Each number is 128 + 24 x the weight over its row's rms, rounded and kept within 0 to 255. Layers, rows and columns count from 0. Numbers have three digits each. The size before them is the row's rms in percent of the matrix's.

# v: layer 3 attention value, 64x64, rms 0.185, rows 18-31, columns 0-63
# o: layer 3 attention output (transposed), 64x64, rms 0.183, rows 18-31, columns 0-63
# q: layer 3 attention query, 64x64, rms 0.216, rows 32-37, columns 0-63
# k: layer 3 attention key, 64x64, rms 0.228, rows 32-37, columns 0-63
v18 084:130126134155131143104174163103158116115134089112129119129087111143156127110135137138169142152096147129120132115091121063116105123158099109110170142093161115142120125120193127135106143175122120
o18 087:146113164142116086126161180133103146120126109115174117151076091090107166098161160076117087110151121138137133149131119145156119116145096117146130115131146127149144171152108132126105127107117131
v19 094:135102147160186120103146113085093094121138151128130134166118155182140125133152118177111100129141110161089090140155140139108143104104100125112137136120105112148148109138076110112151117156127142
o19 100:098112093153113145132124130130116163116112134116136144141191156097133145132137101167171110100141127095131153166115116144113142127123094064091104129122114144128121113105174091147117160128167140
v20 103:139139138109147109169104160152108091122137110144111126124148127113164179146143162106116149161133096143129137149092128159158117124124142119124144104083146063118098184107100120120127103116090134
o20 129:061129102109128170136157137141128105140106095136148119103115143098115156136157105114148146132098119136121115116094095154148129142140162196188144136144144141108119142114143141118109118085096113
v21 104:114135184117110092168147144111167141132108092101167128089128140112151100099099138083182131116122120117115146149116137124175112175165121145112132133113122123124146124140132114152140131078108099
o21 109:149109152140118123124174134107101084148177144134090150128110146110186149131123154073123131129133081135110077108107161110127113147158129132111146132134144121148133157152071125114103132137113141
v22 092:156102115112125142141125119138154111113141108097090149136163110096116095120106155120138122142155106149105158101126109158084166137109138161195156133125117120132106141105175110132181117123083121
o22 091:095123116091150161143076142128125116156114160164115118116113115140156162159121078102123118148088134123142150128148120149164085143128142151097114168157105111128136155122106138092085123105152160
v23 089:106121123151149147091111116118137145075159110127128096118127145115126136085115157130150137118163127098114154149131141079135160133130103124165103127146126148196147117125100082136086110130168161
o23 097:185095114153121118112108119125152186116137139131145122113132110142103090145124133157148108121136131132080088097124170174097135144139122146077096142144123175114086125119138139120127154127159113
v24 102:109154144090128100123158139135084083117084125134190134102110143164116098132134099157149157138118145134132161129102186134133167092146100142128143096128146141124106126143101126118103118162103134
o24 093:146148119120100117103152124111132110142142105152102103144132126113101137123134146132072074144145111085107110149140101134074107156147171123165122176135145149165160108153162125127125134134153087
v25 100:117125111154097105131116106143129169130142136116136095191143145146127116091119120113100126143165141147087112129121133118077140132094157118144147130165144116097112065121151129152135149131191105
o25 115:108147104117112153132149145106141181096126154146161151112089174157140129163098123137119113077117128110145152134123102125169112105113099121120114126096091164098137104111106108113155159160161146
v26 100:099113143141126117146119182150160112139140134173119092119120137149124116091099148114132175147095109158112185133162110100129120109188135126100099111147140133151108124132128148107097117079114142
o26 114:140127145148108175098134125138121140137186152109126136081152140098131123129121145104131125104125164084136057139132164126131130102165145173142126120133134136132091091101125093156143138084120129
v27 086:129115103123118151164135172109115104125113113109165123175155152147129140162133180058152096122113106136120123096101125127132108101159114161145091113110123117156121144139138093151089147108109110
o27 113:068139170149099122135146128122130137142146150140130130120114168138184157113112080131139154132139105112086117150164133134119142086118143166119110123141114142121108124153154139084089096143075129
v28 095:119147131153113085147156129182095132116150132121111153124141128125146144110168123107128115108162099104172124170139131153136122113129081062089132112125122148132142120161090116086108162148117142
o28 098:110125145147101182178150133112180130111109103103125121151110147122082117129150132112136169113100139107100088085130111116111119140110123137129125135122105164128118138130138155180159097108184124
v29 082:149103149146127135110167129136177112162156143156108088121144139126157084111111145121117123127143098102157092121101123172166135098160117095106154140105138118127147144112130113129062124162106154
o29 083:087132143119123139110127144135147149165117090087136147161136125108095120161122147156097132120147120126072129127120150187083146142127120127100154142119109127122094143147159075157121098116122179
v30 092:096133132142138163104133141108149130141145169093165179137127153138128113112142077138120140191125120127118127086137115152119158151102110129119102105121153100114147108115128118117082147175097086
o30 115:110130156166143144118139086129098124142129108129109118138127149109139169135104142168052151080120116129123162165152113109068101125118123145114114122122131171146098098122133161152142136121132160
v31 089:116169149129067126135147163126165159100159080133169143101099137128140113077106131107145143130127128103138129101117171131102109107137109147148116144116166132132125091159123121130080124138167109
o31 086:156129131117115138128177118089135131149109109122133139112071127130146164140130157076129138119108137104107106161132124114121102144107119178115100108144079174188134169150093128141125122142111137
q32 115:122141126120137095106113082146125121093121135157119132138139096114095115152138091148116143145164105164114124097146175164091096138117090122144104167120127125169135197116157156096133126130141128
k32 090:143131131150146160169139107130172133109080117151129090149108111114107105152125173147069144094103113149090136136139142114136134133102144174100160146135132122075104128145120128094115165137117118
q33 102:126165152125126062174143124122085152150143133124119144116123157136099120116137131082133092116142118098162146149100108148194141144114151112163084100153129137123148109142100132128122125087125123
k33 095:109118126135148141133155115109136098122088166136181133112097144143138104151108092130201114113126138162120156118127094088126115094157151123145131098147098139124190098116142140118138110152106116
q34 084:192149134141150117155141158108157098141110150111172139142104113087117117133137126138152154161116098097107141100123132107098092149108138149077127108103158118135180109147139116109102102147160129
k34 072:127087159120154092094139072136145147152118132137082183120144114143142105147159107121152116158083120130178126114163123123162140117122099125115099180114097125145122137116149116140124101131158136
q35 119:162179128158140083137131133121125149110148123153137127114136144099127092121101109111117129113168131098163128061113111131121140127103146151192109114122136166152137112148097081115119121107168134
k35 116:113097071137145168116138081101122118140127119104146123096132136155163135127139125134176108106120148162157156118090104101168100124132124146157126102124113109107158124092151132123148137194138144
q36 081:121096125128171073164111132129147100118114134121166106142141074140145110161102123103165091164166118134125155134112112113177101128140150109140131086101142101152164124136112167111120133140142121
k36 100:138146139123152155079089146139083109129121127128142152140137140146159117158133119108162163099141110145149114124177162144098098154107097088075136150107117083141160099143105126131153102115122142
q37 101:161137144135127045129162111115127142137118121139148133151134109088130110161149084152163134129137128106122092098123142154130152154139169144143127081101126135131096139169123116108129101099176109
k37 119:139126117163145142106109090074110140122112123091133125157111124167171155167191103154152133108129129135138127147105113151149124129158127104112140081115141090082155125109100142131139087143136121